config.yaml
n_layer: 24
vocab_size: 3379
positions: "rope"
bias: "none"
init_std_qkv: 0.0453
init_std_o: 0.00653
lr_mult_o: 0.67
final_lr_fraction: 0.05
batch_tokens: 8192
train_tokens: 106400000
dataset: "wikipedia_en"
Each number is 500 + 50 x the weight over its row's rms, rounded and kept within 0 to 999. Layers, rows and columns count from 0. Numbers have three digits each. The size before them is the row's rms in percent of the matrix's.

# layer 21 MLP up, 512x128, rms 0.23, rows 322-358, columns 0-127
101:524510539503596541576453456439625505568471530501524421406543462528551588462580559445562473548512495548446486445496551466526565463440468455518467525523523475595542558491534506524528473577517475552514540463529441559509518351480417592529521515461383394534490548443410579422487515440433501466482480481533483459572468425494578555464548515468520485519449438477451500468480451539495523524445
100:491500482454515499523485561467526491469575499402491535510541462416574472536474537541580604468588540512482460503478329477490465507430487489412492573529550419458586549495532505472524457566525528524497524619539443552458489521540481499431487530466524609526438458452448546453554438616554500446465590495552567436536489458503508443507523448421469471433473611521496481534424504462466544484566
095:482500487465475611474565504446462520517526490401517540425403490514562500462545613476396539544529557481451508473597474465419491556506401418522447446487446505547592445472476459463456547424480545433499483443516433466501462494534577454511539519513562454467480514518419523542526522429497436486552566571495519493477620425540537412554557519507421566534492495458499376430455531446457519518523
098:521583456491483497597521500444489514428516548541465489594487544604506473467526529420521473420489559398538548531514528465520494542573605379466558449444483530564440475524520478506473525445550538522547429466507477508541474605504482348469440490474567532563470517365509501469517524416561508594503589504462480514465471501535433502421411472487488458545514543488445477476526459572428492560460
106:495509382532490573544450543482525463543451419497529527452449354501495468412491454617489442505483497537528535469501542501448461470452474470513449509437566443539473491540465563457490513492564556592476500561437519537522503519444471360520435554448521520500546524509564461465547451455484532512400547538620424375487562543450480440547494463442437482492561529557470453556496537475416489543576
105:473475528449576476478440530468447491505489564579556372487574369570515468426430469575463486505490531435469481440495466560450542465473557539614510512453494475564409488472565570411492439512587491533454565492550550631516521511511457489540468514408543576508562486455473528521495530519377457502457436446464547439543611504470519502526434464465546502526476522457491559552473518519463493562442
106:467542470559456439476518486538542509432453487576443644515409642533515455580511463417578513510511482556512517510496466548584505389496532462493452492551505437492498512438555470566429481392520508485458510516502538576434523459461404609445474516489528549522527488532430515574495568519493465482386498485415517526494498463547486483452446438535560602549532532450415464446473494463441550546523
097:431526495483559478454508459421378509553560428566474421541616556517564495581491471573444489541534543482428507476521562532485575531539512474511473594565457519536490423529490452577530467436592461555570494480534556511485479524533461489440448531466510579452538562449504510460490526419510543465426454482458564507558511420441476485464471507516508570428515490514479657467572452549509465394422
105:468548477537527430473584499519438535553572380481433459439492492505451538443573498455509427446451574471513509582486450587424449508512547490451482546426516507481555540457471566403477581538432463516492538484518545473596518520486390483466482382543468569510447462535518543540543608542478546511474470462464442511563428468537508533488463546515496470500491486474495566445405418398470611445560
099:591434542516542446423586480497481485506454552513352485455484569412459561546640450577533412535499438485503525474502399457490493508558500406553531465493535514469536411506553473468488558506512488371556515458530494579485551477479470515417506512510577488468464513464590482468457477414492461427493424492565444476437541416464552497548502534500466519577509554481467548468585516482441455446538
104:596540474501483562550542377504544481493519570423465570493386543470559580468540536465562427456506520544487522487515543447520489399458569507392498502429552489525450466458472543612517519553419456538525394451584415559497460492531520472476476443489358447488491505499529578541519425545489542502457515426523515470511474516516445562496468491575500487472523571479481421536453436450411441483553
096:554531365480503480527490493503489470457498583504437426410513503514538426432511451525493428539551575478539535410539494433589529509529449482516499435524457484496550551556473487361513524438448538426460506455528616467546570463499456567494464434433487467538445521464421549539582509521506519433401515460516390470555431544511533505544464581520503515495558571514461522528481508409535471625462
105:492534534454510453503513537444571479487492529499456493437484575529487567482490471503560522491475496548466431472385575490463438478574450480539427534551475484395483355482504506421522460463546527502538463463530450474525498543414449479485448522641507523520499575560401565480582568403494522438498463480539533461503441520512535472489526627468484447407488578424544570534443503558492426412564
094:455639438588447510452481458530514526488486462509535477395483510375535504576586479550477546528493431527591555520416543426565523450440571497532485434475494524508483482451482422502505535543513555455447476505576468553432595508565476513477533429477487464451538520517472442515472411546397589525458477489450504504553473440469431439372419447521473540472456438557544435545494498502461447519452
108:542410457601545518384454386494526541495512546575421408464470459562489458435413477522592491451493520562528571477487514413468521518543530579514393491478503514481499436562480488525519597464494600510514528473564507507578439562569543500486548519423475516586500510487440473491456468471495525457430539510399442530546510526502498499509580544441434516529430581516538442465411521426541431543538
111:498537496568452541497481438518476520510521511468512561422420560501436484542424591453504558463508550461477444451498491544488488531556594442502493512354514468540516372584511523503433527447497478494526426425499449532465496432549440558504397547562470505499537522480531524562515460471512526519473401382393622594465447518438497433505562504589521538516535476567481453470480515480401541468476
106:421527516501494459577514428402530464591452501488475445491538486540466496446403584431507585536475537549524535548543541502551458463524526486525555552497505482505474514428525502536500643503448461557363500547531494436508539549436427463430534456523469435389537482602439539477454471570588560480483558528478429507475513502453406454494505488524446539498466465470460529537515470371597427510460
099:529583482493474434458475491543464499574535548664532542427528459486521580508565490478541537525495544430636506429473445452576509507523577511415498480496446406519541452439574433471524538562425471462511456483518489494515527530442468549449530404581449545451491460443487558531612574488585440542552529529495563525434478445512482510491439443496514490568468574539576508479555506422583514499512
093:555436646485516530592502556487498592462542509472511403485388514551553449554427523486471469482512442450434409508538492441522445542495470606488455564420576522499471505525565539533456505441485473410504477591473590414511437460501501496484557456496529518456500509603497505504427502548460523457516461421503469555515501517557437547520540431562466586538424650511503530439546532511529499485490
100:476548408426498431489413486466417497514506543477446429497454551452555536483510555553444549588581476472507564493577557532510508498524507474555445499470530539466527432502468574389540413458464504433457569480438382520523399554497448475500401506484477490429511478492610486532538466465529459472533491420502536460493449446397448454397544542523522490414450593477473508491472549470473539588576
100:532477433402514444486476512501538476529432449544447481599481493529416523470504552524490457379461481493479546420542506496605393585414437506493538418397460415471460533415534571534446505475545481508444528528562485436576487555528459498434462550513516507472461493478434474569584445564475503428498480492438481510568505491492457472520472403418462444477505557582572549599469514456494577547472
098:447517543524463403445530545484511536557634420448432409470501515478425484516455551496508524498379499481531528474540453502533485463631565443451493572490480422519490566524534491435600564546600457534404485567484520491524486491524527476566480478459531463535466557566602547483562441599521505492530455592440529500508537424519585495493496504474438407473519467558445495526518526487453445547590
104:492550479480569506540393424501454513475540453509492452540426543448578472471449444518426440435448587475515493497490474479595505470545433495420547543553526557458494482554473547466487481433575499494496507503481477480528459482574455490585520589580481462508484440467470515445560472469496507365480560497439460475550540450521388502544523594538420412387460556475482601417572518583567464487475
102:483527459537575420590530521536494473484469518526587538459514524552472616645479399504564517501524455473473545499485438497495494416522539573498450510491514613459504457476478505519510573476499571475530483500518478472426448447349502445440408453487393468496463524488451504475462393498446492388441526494561500449457484511522505434528532445521464570585576495475432571495524456489415551491563
098:440510441479421476455478545503481548510477541543505516428469452395562594462527489398447457562467482531426456449455530515480475494442567507437392548433512410556545492566529493479506602451447480575523513462411483466530512619469522429556535566497622459416520433518492452480564469473641474498458527497491511583490517564481472575472550522427507457494550529515496532497463484570509580445517
094:466534517428489495586532459624522470460451451489529452518466451467548584549479587496578518471503466562551481508544489476507481542451639508573598572501505457463465405550417501569436454421579509554453497469506490470473508516482563473459494621607487441511449433475516482508514377534428475449531536491516598501472479498499486509452543503412455573514567572501430572576483503465475480541453
107:561525459524518484468520544438511531514531629489552528419539450568582544545441501493516470497489355499523543521473532433546488495543552483566378476491467485523560471486533409531512569480502561453499511425465472482408526511510489460457534528546504574476508535532390451463458409582506518441506408361499528497482534538485478545527484563453513515524505438523528488492516648584615508453569
097:402589502528482547448496439558549559492538537515507504387525492415529514484594392507565540500471484528518472413411532480507470520473597579590441579532560555478405441515427474434443500512500494547488535470469490459481482430583490513548478422601541531463575545453534539467603515501515478480565524445443579551559575558546530529554551468492455424509443545440538537560524501475505543435512
095:567415524503458476513489482543511537482548511489466529425495474546498489481485497524496478445564538528426446544485416492440476459432539505488480574525472481637369447543511448574528352439501404569561503512506473435557413460461521496513510473465531502585561482565571482469445562540592473489483452555534404520545509525465554617493596529549421502520490488573565535550447484557480541534573
105:517460513470521556503558512562412608418488477499574451480472488426578462515495471471452605560401458473475487494489544524566504558454457582536551515487427445504483537570475500580475427485515530558368555496506569581365506457460553541510517478458493429512521494536545373462557458519554479517576581519489564520400475472472480455528541484402520552436514568495456459467453472544463486563512
099:427502507505482430539513477440508511455575552520476503425593589475401599496494521514471425546423508472548509471429434498423435519429537536501457474507454492536480439558574518571496550606494519526467423451535506545478564416515613424511526541523550502546567428504533494462572508465445464559511576525480488544481470474484532511501474406434541536485442429461538392505470502580473661511498
091:502533560419549472544502491509497464520559590494457516453492493527478453524510538455511503523467516499513487500504537528560559412475508479403454413468409480536531435516518506542570550391628448410650551497425465486457656548504528577543564500480470553572602494548504468471478511464545561494462526601505490486558555618456539574542495518507509545472457453554496426475497556500441492453495
093:453586431480523496499492474434524436526483362456508488482501521497616416519467497472533480469546505447460533477571403499498419549536491476533533528472531559418447498466444459526527478447481564460512510449491504587424538544481492553522489559549423609439494462492431515460502386539583494366596478609493576494362449549538470468516462518524537435478501489459508546416521501554485493470462
098:462514601445523494491533469532540560484480424499542456551482463466537472539507468451528483514531441487514494420446619524527532478477415483568398588489553544479389557443516570437404524491456485570488507424511424526596529543558436448561516576442540431510552479510505450550396413461544448526434529410473491453519497395532458529476512504555473548497475536526524448491434546588410460566491
104:399532479505526475561611480556475541456466557474574525503569495578452430454493461452458554542529565505500489454532359454499466448499395470429501583490518481454536571507507421535473402429534484471497503495415506539573467528531479482487561486498463489467490555566483469461480459423467453433522414501496577432468497495466472339501591609438503504429528443524552470414515513497532551462535
096:652500503514536522520586477449490475576523432550552536520547457485441521440488475430442357477463546482543547487547466468464435548451500494489503502505439465438475346559548537510502558550444537383508443407446607541492525449494563532513448427422518603528521545491516439511502428456490500449457420526498436482536581462558585532468475499469519490469570503494512469502572496444490436478509
109:591495458516590554531415476514488479476509499488445504538565447444547488512504426464506482482452454564529467498459572527470578549541503552573449524542532453446441502410475497552520484475498647416448514480384574433417452604560493571501481541510557497509549488517610572477500489500438423529458537457547511442447486469503470536496509524509485498603543561413553508553547441408398419515512
# layer 21 MLP down (transposed), 512x128, rms 0.228, rows 322-357, columns 0-127
099:437439516482584523557538434517522445491485477531493547476468490507460413506457523525522525421391536534549536439539491501496440525591523486575517502485613450441462464550504503328446522492489457490568539384502525504488491561466610461461440470562596463436578485582553575509499509496531511422484488557520520520468484490343487539467462509500502561514503458454520448501480480538508577382561
099:469493546523542462432537500457540479493484465494414472510483482406439496415542515471489473586449568459529510453414452554438485485492517450525608509448473543482391416482459451482481470522516544439572494482548472479595526427529575595502403461513482509585471543554531455535442606490482546502539410498492555489541585505438525561523490524509481507550593563499387483574577451599549514467410
097:466540508447566499527513478448480428470549484460560495428479470485557484508535505403465509612507520516505484596577528572535441547614523468405513534510518473476596483532533550493511350367553603490486536510407560465589522491581497542574415486554479478442436494447487544495527577514488479457554514485520538405534413460454558565463458554477440511502569518474548494544516466447447502476474
092:494541433508494414545410404559510488469549550505440421548590444500517489528483495553439479500378503549541455509439504503406508468519493495449490607504459457579444547571531535520520523556437554543450508466457456447513489400544612458546483476458564515524549507537433592580405538503462526470554571498532575500523459532574576543519436487547480522508479532518546511638469548561550499578484
104:546458563564502551481483486529539476403431552481539486537500561507559460551544493492530568531375570461509367450466471534528498465569596544622569386393474556439596446560449458536482382498522494522505474481517467421512487531475504413539501557514604529605568512455574521518554540435541583494561476522496507516502488445486510487484477475421472507528551520452485475532548456464502502480545
103:531484504564513528487486514536461536518545468468503589575510433543506486456557525466528550497453553453444529511483370450476513491423480538454411478396491470406550450456513503446538374487477592521459507490558472429523568454504451534504523496618568495485486475481523533473507455511571408506467374365459403454458516497456406468495566565457441478475463435525520544482467408500473552493413
102:453465592437458547533607483409546551435467446499494456477400457567505517519428535511502541493540424470515587565529479499478522546506485494585474510563508468555537489527542500464565413473527495478503513627480491451516551515567460434498488464606532580474532522479509552483516623510509503531464500400558560569572413510506582507537486517469500453481574544523485572613410468485627531519457
099:587543510572450508517529590441444383574423506522465511502546518621544518456530460546477563500483507433525506531485542517520536476486578538489547440496533543488502508533494501553537485508572497547543473517401411441450484469529514494486456489488475573573416540414510526562440514447551578471545485448431516452434519469385502550470493495466514440592494365511503614451510375552503568544448
110:407523423541554478596542499513470550538517518515485418529474531500587571554502510536519517555537460498418550458501546498423464579418495509478523463517488532508450491489487507537468512408456463550470474544474523538547541426491503566500494544457551558489490497455519487493470495471610508438424505506464520351498482502548466513454438538488603516449376455501553502454552711484604423525526
100:482580430486561584563457480501535571436551429490595467461481436476498520607431522514486483489544439496495513450442522461472512467464508474527409610475524508519508520424548442464525435439579454574463466503524554443515487557461517496571551418476604474522474365576479556476555504532426519439499534549497500545496469546302578555444540489536458540463509502478494492506454459495493474475570
108:514467530454542528512523464556560524474545571458481506543568512486521531463483509447538458517553462505533491511603467470545587463482540497503488500496454462564545429487494514498542532531454504508532512507526508517479507500464491516652520456270459515476543627481515492504524424490464517517399431534516529466491505504706492480519560548466484520493505532538443551588544354518514490457549
093:487447537522512525531589531394414400521469527576516545522496547544519461519518406564549473533522522492563505493370449517549499508545454540477510504494564362446527429427567430547447513470508479556571488552499453469493587416422450508450519539463460534570489535495425539523424522461440554580536481462498492578563549412511517484426458509495588463606549505395527483429489505469516502527475
111:477560501524520518517476452507529517517572519515490510519492534478520503531435533489453587550487542463430567422512497468484466604503607502540447565502561527545515468484477476498572462440428461523466488497451534449551499447498450491525477428226444493528480490521375629464475504515426466542472551501522556421531453439607506487552515470442564479506511495519428486529516526458553467465537
095:493434413498464540413559513546486556487419489500554506552458490538477571512470543482505485544472579534536496473379570513579643496530447462605530532602451573543475595537466598457542489480439514522458442495481496426485494483573470517525524486517495516507588627435530509486453528481422516451561490487507506577462488461529495614499480580517473493546430509475455609459463557548514469497595
107:466488563442529531504471485558566553441476432514447488481473551501486577486534578421415512469473495419507501435536448505571422465449485486581609437563508526406475451585495461511498431609501461453457459519503437505489587448509459487450400586560442568394486486538556535442575567492573449517612446451463475511495414472549482479579446486550520508496526569476489582515500497504566492450483
104:535489441473521516480487497457533505510526524421510471469511495511483571477532488538496472487489510503513525540498392508537538513475516444525429536533529504443504531435545567543481498485450503470494457514500512504541511572502466464597491472217518531593509519460509479507496510480510444478456441444434527520562532487710485482479482459538535518459643563532511477518464384540522516579484
102:450501453475516466572500496539371522628532493525550533569586454545468512411503533480490457438466502491408483504460495461483580406498451535540531570458550488531494608542468434451485451505429494463531449553422528530550483406536432471468520469557550502525410506464535544486448491478518543512623456542481511458518549488502579434438438474515565564478446557524465440424481572511476419618440
104:521520516540499567478459600481516459485462536499495459511469523520498589542531472474624575491535505486495501558522462523492528445548452505505500436486471511446525610477459433374500589454499482530517519460548498482420461516490534367470522410371458468489562525548526481516349489523518517561579435521468636538510500540474474522417476557461423504458438499498493492576579377484523558503485
097:461486461588411516428532480583606460529563526544550536495549565503514485430493472418544550468452514498462503534603425417478550573484463472401509512466478433479514516423441445497516575476579451510479549449401476505463536573482521477513462529628437438505398589500553466498518459439439544497464448398555509507471486502456444486536563473516459454502486598506512537510471574458549455523607
094:568521492468536516517444565501491522547579682529468516534475496583506454498440551557537520528450494462579494515509446517613477556493507516566493526418522490520480511455552582505549501490488540421543471392530534491407505515597534511493487505423535489360524443420500474515483505509531465582466531543548543574485445502576512580606516515504584474511497512544470460414604468533449434558434
103:536499578495500575564430545382490518408529489527447545499485497506440535473519574574506570641549572523508468516493505556489449475536537414489499495533474501569555469580530487459543463502493486523586493489439526497565512445515533532503560497593559485559459633465440499373492520461429557451502477398587435534516433416517471502495519514562417479515536428535458502465388512500534461565541
097:451522495564472444561563507516567513505545554425584514421556523478578438550523488431548547427494506542479476465560492542475500472504500471420489469550511520582481540467523478526424534515364429531479560510510499509508485554498496460465446523557368627469576483473438378461495533404491521541471517462524601640503451498409580511483424488530502519488476543461508517458527566576461577456484
103:469497520462489521596521356497514531455472531499566528588507525528422504551555475525486616501485463388499448466495429472552455378429504414553443471492536593469505517533497560452480589415515488467447547458485509537483550477480582482607466521316531513609504522478535522474520502407435489438458547517507482444537536513534465484480524508438414449463487476493492509491563539497463473507562
102:498528533493602459542459468495541502523493462522435492550525571584455500502484469483562473471568522475573470414511522398518394514541476478521515590501423489605483544528494447515513548542483433580434508587497485543400454499536488522408436530432552569509550450434511360484505462560451539466458564485523473518407455527346444552602498483572489548481537515538457544564502458472546503496527
101:524497427476419441521500536494510494505474563514564559521409612575486574489528483514565486477503418491499487515541486434467514561508443445471463488523494448473471494577570511552451548509416484559467477564417540552453385622418435535448498535498532446453525537516479517473415486418436507386471413510348485439517498540644491490521498521482432447475461477540506522422505555506499501442499
095:418436506477483554492553499464506484553601449420507536541494484473561410531563489423535496559451511515583415412469556505440434523517465526483447525504540500498467532532550549489463557470524498526496484562521463486523550568466450479457453528457392470607389512460417454479530641421454475523417438490442583558497460507558511449378473511562503520431566468441590470514436498427483491488482
107:473507508586518493497570516439576470462526555451492509478455517459447534468438495494496558531578561496487494488483452467503585493559586556592475474449578559531471458537566507435466454451447489520511492406514456533506494467554575444508565485450490476464565472518487492569446467492437488521486510516444509460540519559379519513518499469404589496492512553558448473467586271397407532548518
097:456462363542482486467489496499480483577429559567561428520547495431552479561522521469563491535480531523492501548482412536464504568444434514455456515523533449494452539433433546526573542563576553552470470429551490463459436564536512549445503562482512509496468408537492523521555478524428523616378441526439523586471564524423486468544506526438535444412431473598534480475489523495421546534620
097:521526486512617481469431550497451432522587475546509397560402548446514481568512564521487401448460392535430522532454533531492493480480544582512515478484532448569494591428569564495461550440517500493457508457475536444507513444517463532446469525439570500583592486538498427523479531542498526515421489447529526583535498554457541626547475466419462575507548603529521499467449633458487493474488
103:489467568555445455514411599423540438550573487540504512477466545554422405493451475512552466468525477413540438540490477636406456442522538483447474512449452520500531526473439415431558514511409563485568447533502569483547556475428534453454549458593570485581539480505516496533524535469548581537526504455477502410552500429533478469444455509584480466515451472607407455516514478505507416489452
102:552527477530478497419593483462545534456451533479585547431467461517504555537542544507477425518508530502532466509520559449526479435594476495530422455470594520447387441454461445624447495545476520514461484507414527555525451537432461571579457426527467538550609492445550477459497563516472514516552499517540503507448518520446470516480507401509453518594564518561485581521459686452545493512558
096:603511491541531560447491490499464438428580536512549482470505474503469461579524476537450479455491473540457504529448452521497492375537455566428429401473574510570454555463522599472520567563508466481482544497415391481521535496516508527453559570524510525452461618442488501517483544549472533467520442392507455421490444557409470495579444439483536449471531489402601510488471472451401425565497
095:560551464438501489441450489538578492468493559502576526521496492549608393562576546515512592575512565546549375464468514514490594424490537491468410468475420497534576542504394491462492495417467468476485450526537550569469468544564432485596612469476621547540540422477500499533432499465455543427481509458541554531481497527517485481478436493486439507547594479540438430510524516485487515420523
094:549556544490513532538485539605482604481443453447598568549508489413420513529576543429524377398483503541470513498539509513496482550449529549503524438549499499485462519447397442526522490584470324493489480507514541413497572509482432448464500469482505523600516461466548448502467485499505510547520459525409500517560471531441517403468514472544428441430381447479510520527520473551520577554532
104:466469439489590473539365505493524547517466516492497468476505448563526459531469538499477467507485490509511535622537590606504534450491547510541480429439447436532528491484391492505531468505531520491456511500462522519430524528512455505525514508410580570590560518525522394570453466451447471476528517515485539419593563564444550454430535439550450449574607542446431536577492659474472534466520
106:544492465499483506504604445438582470557531393506581578544586382453531395554450526397549517414477564543532466454563460517447554520501476441520474531472482522488392478556456550469474500542447513505516484523358482585487524509435487496486535460369462563523544524482504499500464495447468421528472413531444496466451500512395580537416526515452498469514481483551470439553523436516536551465491
# layer 21 MLP gate, 512x128, rms 0.229, rows 323-358, columns 0-127
100:458538582497472459474453473520510462561586451510493525514462575558414466423461527497400531510476484486523504556487552519557399484500541508494494507625593571531497472470476472463464420405511535478594459469518578544511454490430450418443460383509495495500546635507613482507508489457492499465433421560500480499524489572486515461573451441566418483543447459473510458542440422449543527543589
108:484529566463584557512552578434463524500441463500553530494542565560552489531437597533364476575492506464503416555498574502525514458503435484453556417528513529447537442443565534424476500426530560490480593527459525497482539498448512448517593456461490523562480475489509477393565489525437526511531495681440435542447430456478506449612517440471452498519501472414569483521522473544510488448467
095:467497459415482502555544453479499374583470448558497472474492475548520526618581734550462471445402491545472535557517507536503488495436482516573541518546484432498453502506529482455467510415601446588472508480560510521559486546522583543482410448499488508498534547477544465466516585543455552573462486451484475462451510505479454578436443453496464484442467507463479512516582509463561459478552
109:532544461519478555538477523411506468537490476549519509531573428509537485413493608507444512449491486503525455500541507460574563490489518456417492469620571540381477352483346516492489452555508501544407576563458526521566492441518487427489580460449384587443436567475493448525489520521514486502499500430503525460535460484481485438580481463549498536565516498566428435447493507528542464571533
098:482522547511555423404540457410574520581504570512531451481484517509463475438553484467535537531557528446559440538577557460394561516523465447463452578526410481432536412451435499410454440510530409484495519490489421541474535523577531413475507445481544500539511571497441467451531492580528434528543558444569505540465462510450428431548593494522449574439528555448433483547392495538490564505473
107:448491491562472529552465371464509466481473494481552513570458485532504413527431462508515468632556473561491450485452581557575518474512390534405490409596392504554543432475447505515544472465511426508522551649480515559481500515545593469446565583507447460575538541462462500506534506484471527456455484465538585541485526551517503505517525537521524429427542498533404448503438566431510482548474
092:541454455542601442482526460468444508556515431517567522506533579466537400569472464514494503512544514528498571508555531473463499483539504424426485646553446455476571416459474495548515457455586449519510427604485576566479491505579555510478373530462535494521501449531510515379533408434484448518395545521502469466474455497442565527447498570461538524440532560515472518467612445462530480469553
096:504489450428518462605490572472480465561492489465487493501447461415480403510523418453522609497458526497608503579421559530494477480408526574448490560566470468510499514427382478402545578453481458400440535479511532567554468539525458487517434369538467508460488499502555487497480499550486504432521475402518493472486597530478452456563425487493497504403516542456479497455506502460465559380546
100:444449395514414470524609601512503433460456489533511523564458485415501547377450535479524567435542519638525532483463491445555524496414534496532507504414414511464534496521542495545544515520458389519498452537419409497518481514430549498514602457513536448519578526509479535479498500492480521617512434472560453515465555428561463532501502515458486538439495540475460462512375536537443468519409
095:597663523447513424449419471549573490567526566560437486411459489465478519480476616481547547537388417458506571464475526452495521526417472445460496486457549462524471481471500474495547418468498561491551482514526474517507542539566496449467525484555488631434462418493484470403482603423436542458500495516509433467535544439503505535611532566503517446509473493519486432544536545466534473564536
096:566548484338474545468568517437432498454444447492453563478532482486467510449484537457565533468447444472467516496497484474524558455531422492479481492487542576445522409440569492481512508415524531473477482410486490537516525523538463387510400511381532443548565600518558493544577476599464458473579464491410533503507448490474441508521527455455435515418555528605493561520590458477440567463465
100:568619384480464524466484499448461482504442508509509491501525554384450548541437534454543487508447453537590448560465452428521681553511579456476582538393500455520519512551457617530514576437485449575509507528445457488503502555467508594459409500534509527578528544454501533503584494519444513417539590531520488480537567481522565565543464483524515475558462514524476510485572537501480548518515
093:458431526440478562507538452443495583491435517542519548546607470448452497552434476463498513536538556455444504632514457504583430506490458549571451564462520503484458485601503442398566503463414505559443520485494492548442510491456509540491431547546527507457482532492480523457464416489457460554562434511513421524455495544453346553487512445534488438516548598581498397488524599551449492475439
110:482454498538560573488474414535520417411490460474481499466429456517503495496464475521575536419420417564588441591427523466557491466495553565556529449470517523436482443470531525597525434498459481448516552484565440496488540540499542449537428547536465592616480594489504540542547497489518369513546495478490529548509513440465523474497449522414584383609555446455515559519522433538520502556475
096:447456497431477544512508573342427507489440510561505438645470438445553545534507531466471519476522492496453541506525516473490506448502420463503507490581512567492497536429470541429521505553451474486401407600495529530460546472473469470419526493552468531504465516458513452470461469438440478493514615593469317465553480483473569544500474451399454409472475446500446528462541513516511498492554
104:448505510519444395556421401584462435448456500537436458510509504446418521493467519435519565509502533562484542491411555532625504490510358426493552564458576538535485570480537538427549531480460441498516512514489510467471529522484533443496361474562500528533519446533448535484544443468623509479523401411540525534519463511506553509448455519487511496503589516510429444499550472440491439387458
100:490512480432537375460505481584544462528485495537549519443513493532514547511504480550466442550556545420483488449514503602474515566483406553481485473523440481415511505468464548502513511548568463538430432565562499526507500551424391456455514569554473490503626468562515352504614538528458433430475505477518471528524543403515586457520448477520489390512498517423516545479555504481460492368526
094:535572410550517541421529428587559502515453473482463586514520434534621457528531447489499517530506509602510464566491543451522580561496527468460396464531486505522434428453479463598477434538515568587473523434514518570465583492517592477458473517464465511477526478557521506520362587492535472577502477473461506568454534588590442441442495445444470459558491524502556537457441463395507494489523
100:445516515467555523527486527414450461527521553427589427526546462426537516557435543486409464528417420538543536446516484441587477472451492557487518513458427563481457463426630547438495563609490494509525521491447405519440548612432500541500518549458474473476453543521615521560485542457542504475521484496491512411543495464488524403488506501545461432471572521506509473497494424496431415532372
106:583482519560523531504433477444459606421504582466548504460500471474470558432514552472407569428504504492413550470488485506505522528498516499524515538415573517421596463517515544473559413558452475569499395516544586448491391442521481386542503503485478588485459533501501541418529577453505527558513571545435489609524610441519460562535499586521464565528470465563510578501485513551508474474483
097:548506513586476404598460420430413460477529523553473526554506517447543518453458498468488544576473530536465535474563439573532534519494487621427468529588500431524565490503575490514524579517488461429513523556496525570556541532431453506517484543476440547440471462476470450471536562581570488440515460542523458564436502376502476563513508622494404421441410581527538452544551481437516501454486
093:530530498557560476416488484529597505494404502591514439498496494470565475502439487456478557542524556567397456521508431550591626486450505467479404580414454520572556533502519550561515523414461467552490458509533414487633432557491421458470496526583419496467459462446506531445533543508509456507535523528573527441474562444465590500509548469550544539502510497446534501649486483515528508507518
107:464483501506526478587480512566466492531524442456611510569498476568551514525515527540427504510478515425527549580501534467481566535415433449394471494502571555441477392475469515463511559450469468467546479506405462518443452524562518494434499480504504512637509492552491561480517445437492550459521465469496475657535482466538392565455602436550505542552458613534518465481461509372488451492488
102:522433573503466571580576504549538575514577506416527529543482414517543496595483467544557456497488550560503514534518558411482618434476471509590466540460557531440530539540534388408556427590496469418457488497556411501472535447533531484527540434423459433578467510507527523524438497510515475562434516551563559629510532507538514478552427492521568517535534424521436470528471441464513481547516
097:482495489564510436526585542450454553529531409428474516497521548559564474498567457405547549556593485579498535485441544476453426526458437447463410533529580476504479430494491517480605475621512510456547405517504524499640463457441481522464527445556561497461527493452607498502441548554571494514479538525438511476505399502462530462569467479557549511422441391447481476434454444492518519511539
105:512461462514574480482513489504518398568473536435552505539404534534513451445447597444501530540518523612541588505601469540546471545440541482501521513493446421442515537424494496439547591458525496568485537500482542553461595511473544506457592451672441584444546479467542477574515538567430555512546578441449515528480508553607520513461486513484526517552486509444568482542505557528560565536484
095:553484547441484417526584539477405438519503462465421509500497566384510558432507528481448488510450502492462452458417577519483575456475523505454546568583528520575505492594387527452487397531517387494437553530489480556577522470500518524501518440440546495438418607477547496528564559503417452410538530469466504517435505498452640500486550497521495441557491487414440474518514462523547450502483
098:483472503507491499479499553471487492473444512532503528549550565519481582566508508606543414472462527477403497571480510592632558373559472501564481590562431477493466545539519581385502524474421546402451508486463460620547470479510464458513505560488415502468469453374517459476469471509511473537522505596426442518546475589514470416570529445478524528510498499489473440407544551519503511474464
103:509520518476506457556529485419528590479453488499503446480486497423457522447553538498446366556520476504524473513555484473508520587501470577485501474559581529607464537462589476508495525439616490531493527518460522490453416572465405461526504498546441497467526502507469476564552493493470520528537525452415469633564536369452529465481435486553462429495384520381552579486459373486530491513505
097:548468475507528452514446517534434550495432427489550516522537485442463358443544415556509523471464565507377464490458552548524532503490529462561477573549560518510450535520474531460616433441445449490523536526521542566453424551527471495495516503435536427508557536526464452439472461470513488608401425554497372469552428524458589505510467630547526518473440504411531536560516453456467467534487
094:565415417399576502565491604450488525441564416515506436473449431487434498546505466489511505479444400546565548482548374486497541540484453572494499506515519483574472484541546536517456509483521453497453461477568469487434503454503542543549520483530532507501488489490463471489369580474418530531515445452434496573485441474474542551480524511438542564481480631486561458606425567567523507484373
094:581602518475581449565520498459416540510468479462460575460455533516440448444584476564526459466422509449532463473523470491447476499501520475557436506470459490494566473567559427477538376505519591433436500531618566533476463551574453477491517561439489530519530507524574538517623507479407455528413575458492455665495460477467527511547530447553533542562525487521475521551558475548501532450476
106:530569501580595521538569533511505517491505599543615465573492499497493473542450506472474475530429407474569586609424514455485564547451487578581495511631406570415436559527527491521466547520457457456530482509497519654492515456472470471539584492478513476526492454513453439439438557470556477545538536538466520577471568511567505419512542540520503475496469471577482458543479458539438574468518
104:490473534513434537448469537488547460479486426511485454526554435473563445521528466341482584628546489595481488506531473488523526594541501537518467465407403445508532459429536541501512437489596556406409479487548660452541510628441490531443443521524487458479495577500511498451513542446463491472525447439554515478501457452512489529472529496554560577527517481487479516485601475442525522526571
098:430554478469473545513452509502491473475493469392564454551538492404546469540504530573577539493585475504488502518461397555489590487596548473529444605443561534579461560442517543418572414543500502570464508558472410493499497548570469452536490523483504410529529504507477532480464521528452482569544457529488571603500425513604498468520411518501515429484527516484442523504430571404547619532525
101:559485531607516487512443453473525461527417487547487555483457557537503492544466482503463461516421456501515391447506467489478598407279482445504526509512627512446477534468554579521472471549477492477562607570511526433523513536563466495468515494471506474571482586540493490365517536502526492502462488455533527522602423501525578478554578546413559520526506509566440516534520498480525523473482